Part of a small language model's weights.
Size: 3 heads of 64, 6.17M parameters.
Each number is 128 + 24 x the weight over its row's rms, rounded and kept within 0 to 255. Layers, rows and columns count from 0. The size above them is the row's rms in percent of the matrix's.

# layer 9 MLP up, 768x192, rms 0.094, rows 618-634, columns 0-95
size [109 102 105 110 105  92  84 111 104  85  97 106 124  97 104  82 104]
[[161 156 120  99 139 141 122 118  89 148 116 135 108 128 162 161 116 138 151 155 147 105  85 114 139 167 137 152 143  99 132 121 125 136  90 117 130 133 111 128 147  90  40 112 124 125 119 117 151 185 107 106 114 144 118 138 100  96 134 138 152 113 139 179 128 113 180 151 135 135 117 113 132 117 142 149 123 113  84 138  80 142 166 116 132 133 111 152 164 122 171 120 135  82 138 158]
 [110 170 145 155 157 137 133 148  74 129 168 137  91 159  99 162 112 143 159 118 123 132 144 129 103 151 144 130 177  77 102 113 126 104  96 132 127 179 120 138 127 108 125 109  77 163 112 162 156 108 105 111 155 125 120 132 137 127 126  93 110 143 147 155 126 130 133 153 120 160 133 141 108  97 125 127  97 145 127 121  91 130 103 139 147 117 107 137 139 198  82  79 109 132 116 151]
 [158 113  97 130 139 106 125 114  80 146 126  95  71 127 180  80 138 100 168 105 123 168 163 119 155  88 154 163 141 126  91 125 100 125  95 130 120 101  97 104 107 117  85 146 114 158 109 124 143  98 111 146 126 117 130 123 138 118 132  80 152  80 157 146 124 106 105 124 136 126 168 116 151 141 163 138 113 146 105 143 102 131 185 159 153 123 153 155 117 160 153 114 140 126 109 120]
 [119 136 112 185 165 133  96 158 104 137 155 127  94 111 117 117 121 124  62 117 137 155 118 129  96 139 133 172 156 129 141 128 128 116 127 171 141 128 118  86 111  88  89 155 123 177 132 126 142  82 150  82 145 104 118 158 114 135 142  81 103 142 132 190 139 161 129 121 119  91 111 148  86 141 149 118 131  75 126 165 130 126 171 159 126 159  97 116 125 124 142  82  95 114 136 194]
 [133 111 111 166 138 123 133  63 123 146 145 180 112 128 124 132 129 114 122 137  82 136 128 127 161 140 140 178 135 136 137 136 104  87 101 148 129 123 139 146 116 140  94 135 121 176 118 142 148 116 142 133 104 110 151 136  98 166 129 138 153  93  93 164 131  74 130 148 101 122  79 158 125  81 114 137 160 109 138 129 127 115 164 113 128 142 142 107 142 152 137  96 118 127 151 146]
 [ 99 111 124 118 112 139 121 122 111 117 109 131 122 113 120  99 150 168  83 150 152  98 133 150 139 147 121 125 140  88 135 139 149  61 144  79 109 135 116 137  91 108  88 118 159 114 128 157 173 132 127 107 109 147  80 165 126 110 106 141 145 154 144 145 148 136 129 119 122 121 149 139 152  99 120 135 110 104 170 119 112 129 141 153 176 118 119 129 171 104 160 145 119 128 123 135]
 [127 152 152 149 128 117 127 152 177 123 104 140 127 121 124 122  94 119 112 148 149 133 123 160 127 157 127 152 123 172 144 128 141 122 100 102 104 112 131  99 118 128 155 155 123 175  98 115 113 109 178  94 129 139  61 158 107 165 138 114  62 148 132 134 129 151 125 132 103 124 114 116 137 110 142 114  82 124 128 137 137 129 150 111 111 139 119 119 158 116 132 108 110 101 138 118]
 [143 139  84 132 105 128 171 116 112 128 173 137 151 116 162 126 104 129 119 158 112 147 150 167 103 115 145 150 149 157 146  93 112 116 150 121 150 120 135  71  77 105 135  76  91 107 147 104 142 163 127 115  98  55 158 178  91 152  96 106 121 124 157 184  99 140 147 133 128 133 143 113  84 123 132 136 139 121 162 141 134 113 119 133 175 110 113 103 136 127 131 107 147 143 154 157]
 [154 126 131 121 165  89 113 114 103 131 124 109  99 120 104  76 130 103 170 122 121 110 166 135 158 119  80 176  94 118 133 119 129 119 139 117  87  88 114 140 143  98  73 135 125 133 135 137 120 140 150  99 158 137 131 115  93 100 137 140 162 122 179 133 149  90 129 147  93 118 158 123 121 141 148 169 138 110  74 166 105 145 159 127 146 134 143 133 145 156  97 134 116 156 115  71]
 [102  92 107 137 149 137 104 118 127 173 152  98 132 114 176 114 133 223 130 128 134 133 152 115 107 135 107  82 119 112 115 161 139 186  93 105 133 121 124 124 128 125 126 116 146 166 109 111 123  74 124 116 133 127 125 131 116 153 132 144 134 161 103 114 118 109 130 146 137 147 122 118 128 126 118 157 155 187 135 165 140 144 153 153 111 167 117  94 163 143 103 150 129 114 137 116]
 [142 157 164 139 133 145 125 122  91  90 164 141 110 102  99 164 125  99 120 117 119  85  78 131  80 156 137 119 111 115 143 172 115 114 123  87 119 125 124 167 148 120 167 128 139 106 113  95 125 123 129 118 127 137  94 148 151 126  97 116 109 139 100 117 116  97 151 141  77 136 116 144 143 139 144 155 137 132 119 132  97 110 129 135 132 128 143 134 123 172  99  84  82 134 143 107]
 [106 117 145 130 133 134 137  89 100 113 173 127  95 121  93 138 169 144 139 134 131 158 156 121 142 157  96 151 136 118 111 125 131 106 104 130 106 110 125  97 134 112 120 115 101 140  86 137 138 111 108 145 146 132 112 140 136 139 152 140 104  70 115 124  83 120 156 110 143 124 117 193 154 116 115 139 181 143 161 126  98 129 179  93 170 119 115 117 129 133 139 101 119 176 136 127]
 [117 137  96 130 170  93 122 117 107 110 160 179 100  96 123 142 164 162 146 144 139  99 137 101 138 122 139 162 145 121  85 181 113 102 134 135 109 116 122 132  90 150 109 132 138 151  93  95 132 151 119 120 136 105 131 174 115 103 147 100 145 135 121 153  98  83 140 133 102 112 137 144 122 106 129 138 165  92 119 137 115  90 150  94 162 172 129 131 159 152 145 131  98 104 125 142]
 [116 105 154 150 139 136  87 100 152  94 119 101 111 126 106 150 154 137 159 155 121 119 169 156 108 102 158 114 125 112 120 134  73 146  94 125  83 137 128 167  64  72 112 129 122 161 169 139 126 115 138 162 145  91  95 119 172 165 114 159  79 151  86 153 122 123 152 135  65 120 109 127 138  83 154 100 119 134 116 101 176 134 144 116 121 100 145  84 148 115 139 153 118 145 164 152]
 [110 139 152 147 160 130 120 128  96  95 135  87 132 135  84 136 159 120 146 112 107 105 158 134 147 174 171 117 152 138 146 134 115 145 122 121 125 143 119 141 157 136  82 105 122 122 132 140 134 109 142  84 168  87 144 154 122 144 157 157 120 133 131 126 109 105 142 100 118 178 153 112 136 166 123 138  97 116  96 132 135 146 162 170 155 116 126 159 115 118  79 104 102 123  89 100]
 [119 125 183 117 129 193 139 149 129 122  98 124 104 156 118 150 122  95  99 139 122 158 132 115 106 163 123 129 151 126 131  96 125 107  98 109 125 147 134 162 127 133 135 160 143 142 171  81  96 118 132 131 104 122 149 162 116 134 137  88 147 151 154 147 160  66 142 190 134 177 135 120 131 148 170 153 158 145 115 160  95 121 147 103 136 123 141 143 141 142 158 119 161  70  93 171]
 [125 131 123 113 111 160 131 173  71 124 133  80  97 123 166 102 145 118 104 137 170 160 179 132 171 127 138 143  82 138 106 175 120 104  99 117 125 105 116 159  99 135  73 141 133 127 150 146 145 124 146 165 122 130 145 139 147 160 159 125 135 101  81 119 111 144 126 167 125 144 150 116 132 148 140 131 151 142 138 102 124 133 139 124 117 125 121 108 118 125 116 166 117 118 117 160]]
# layer 9 MLP down (transposed), 768x192, rms 0.09, rows 618-633, columns 0-95
size [110  96 106 108 112  99  85 116 106  86  91 103 121  89 101  86]
[[120 110  84  91 115 140 132 153 120  99 166 135 101 121 173 159 116  93 139 130 142 162 165 127 106 115 135  93 168 119 104 141 122 148 150 173 143 146 142 153 156 151 128 120 104 112 152 149 147  93 126 144 119 161 142 153 140 150 129  88 113 151  99  95 155 142  82 127 101 122  92  99 130  69 147 151 120 138 149 122 123 135 112  85 172 125 134 106 122 163 146 138  91 135 143 133]
 [146  94 118 134 101 138 106 108 162 130  92 137 123  80 180 150  94 105 127 139 137 126 120 136  77 103 108 130 162 144 149  77 104 115 148 120 142 129 152  82 131 129 103 103 143 161 123 178 116 144 120 132 144  99 138 124 107 135 169 118 123 116 100 140 120 116 145 130 130 126 145 171  99 106 171 129 137 165 180 115 186 117 130 122 102 154 166 130 104 156 130 113 121 122 128 135]
 [ 88 181 144 137  92 122 171 149 122 130 136 172 134 103 147 132  97 120  96 109 149 117 145  97 121 161 110  62 112 122 106 151 146 108 119 131 146 138 123 144 105 103 148  90 127 134 141  93 131  89 142 150 171  79 107 153 142 133 107 121 125 128  91 134 135 129 125 148 157 146 143 111 123 170 166 115 150 107 112  86 172 132 105 115 143 119 116 117  95 139 146 142 124 153 139  79]
 [138 115 114 116 108  81 114 101 112 164 151 155 138  93 127 119 126  98 135 117 101 102 142 137 115 146 125 152 119 123 101 135 114 162 108 161 139 120  73 144  65 112  83 116 149 136 124 189 174  74 128 128 109 122 113 126 142 179 152 146 135  82 143 134 125 150 129 101 128 133 158 132 133 147  86 123 149 120 118 146 158 127 102  68 142 132 145 115 131 161 102 153 151 135 108  85]
 [109 164  97 115 104 115 122 139 124 166 132 150 122 135 129  91 175 124 116 142 134 134 132 132 128 113 110 134 141  94 135 132 136 168 119 123  95 152 103 159 126 116 178 119 134 128 141 127 127 135 116 129 133 146  93 123 143 128 122 135 110 152  83 153 148  90  98 131  88 113 119  61 138 111 169 146  74 128  85 139 133 123 139 144 158 121 136 104 120 147 119 147 129  86 113 111]
 [114 105 153 117 136 119 153 172 128 145 105 132 145 120 160 123  92  47 136 125  96 149 154  72  98 120 125 164 140 121 137  98 106 159 183 152 131 151 186 115 111 159 131 164  68 129 127 121 188 178 112 155 112 116 123 114  99 149 141 132 106 104 128 102 139 171 139 155 109 126 102 171 121  96 153 133 154 119 112 151 103 101  94 139 122 117 153 142 141 117 115 127 127 118 127 171]
 [102 118 113 101 163  91 155 136  68 151 189 100 146 122 142 102 158 136 128  66 146 136 123 151  93 150 143 119 122 122  84 124 174 122 142 148 124 148 151 110 112  96 137 143 127 108 125 135 102 149  93 123 126 137 141 135 146  83 115 135 109  87 154 121  97 177 152 144 178  81 161 160 121 167 120 108 120 147 130 114 161 146 105 161 119 128 101 108 132 119 140 125 150 142 118 112]
 [126 159 114 152 144 126 134 161 111 152 138 178 114 112 125 148 115 129 150 150 138 129 117 116 103 138 158 126 123  69 112 141 131 132  88 114 132 117 117 138 135 115 159 119 168 118 111 142 120 127 140 117  95 128 141 173 113 116 127 215 159 165 116 104 162 126 121 109 118 154  97 130 125 133 156 148  45 136  88 111 131 140 140 164 145  98 136  97 121 134 117 153 147 118  98 154]
 [129  88 107 157 133 121 120 131 185 155 144 140 137 124 142 138 118  94 145 121 161 102 139 134 100 128 131 122 147 136 141 167 128 152 133 142 117 105 108 115 117 119 124 122 166 138  71 127 169 138  90 150 132 131 151 110 106 131 131 100 147 160 140 125 106 133 142 112 104 127 126 156  99 108 106 123 126 131 144 165 155  81 126 121 132  96 137 157  90 151 162 107 124 112  95 151]
 [141 131 150 109 132 174 142 154 152 160  95 132 118 127 146  89 149  99 140 122 156 153 129  73 143 109 142 121  86 123 132 103 146 122 162 152 115 150 142 144  87 117 120 146 117 125 145 145 135 129 134 114 122 114 119 146 103 139 150 112 128 101 153 110  87 123 137 140 155  87 178 152 157 125  98 143 164 145 167 114 115 103 114 154 149 122  59 132 110 134 155 127 166 117 132 128]
 [ 99 149 108 156 127  99 135  90 140 127  95 136 159 131 117 168 123 143 122  97 125 136 157 160 121  92 109 123 149 119  65 156 171 173 125 133  80 138 170  81  93 174 134  95 150 115 114 101 170 110 110 173 109 152 113 133 167 132 141 137 101 140 138 181 155 112 121 146 122 135 111 115 117 132 144 141 135 135 118 128 169  85  89 113 131 118 154 165 157 140 121 150 133 138 126 144]
 [131 131 104 112 138  72 128 117 132 153 148 151 118  87 116 113 106 116 120 100 150 143 113 117 153 121 131 111 130 127 130 161 117 131 126 134 150  99 149 169 146 111 109 123 142 105 140 112 166 118 123 135 121 141 150 109 129 127 129  98 128 165 110 193 167 120 128 195 151  96  53  93  63 174 122 143 157 112 159 143 155 109 127  96  76 118 152 102 139 136 115 110 123  97  89 120]
 [145 102  76 101 154 129 130 134 172  99 101 133 116 152 117 134 149  74 107  97 115 123 135 131 122 126 128 103 123 184 127 122 142 123 120 149 167 136 106 146 133 105 126  95 143 180 142 154 153  98  89  67 135 123 119 127 137 164 140 128 160 140 140 125 108  98 145 128  92 153 138 133 113 108 118 123 149 121 119 116 158 112 106 129 128 124 144  99 110 128 133 130 139 172 120 143]
 [149 126 141 107 117 146 115 123 116 158 148 111 132  79 123 175 162 138 126 103 168 104 153 137 143 121 143 125 114 148 137  95 160 157 120 122  94 116 112 133 120 121 130 147 182  95 121 138 152 112 164  89  85 134 156 116 145 176 113 140 160 114 136  98 193 155 121 124 144 119 107  74 116 135 129 142  86 104  81 148 125  87 143 109 104 139 141  81 115 146 141 171 122 101 142 115]
 [168  89 151 119  92 133 122 136 110 162  93 140 109  92 126 141 128 120 147 140  98 132  88 160 113 134 130  95 141 127 135 111 141  74 143 149 160 111 113 133 137 121 146 125 108 113 124 109 133 161 129 111 131 120 124 177  93 149 162 122 161 131 122 118 132 140 146 196 132 135 144 105 114  97 130 123  69 105 167 143 103 113  79  94 143 109 125 162 138 170 161 132 141 119 138 163]
 [111 105  96 139 121  97 126 119 140 196 175 161 107 154 134 112 120 143 123 101 147 121 111 139 148 117 143  73 138 142 123 137 183 135 151 144 142 122 150 134 117 119 100 164 170 118  98 151 157 142 137 157 128 124 129  92 109 145 114 134 114 111 143 113  73 136 100 144 127 143 129 140  95 104  94 118  96 119 133 133 122 137  90 146 138 154 115 132 127 128 125 127 107 124 135  64]]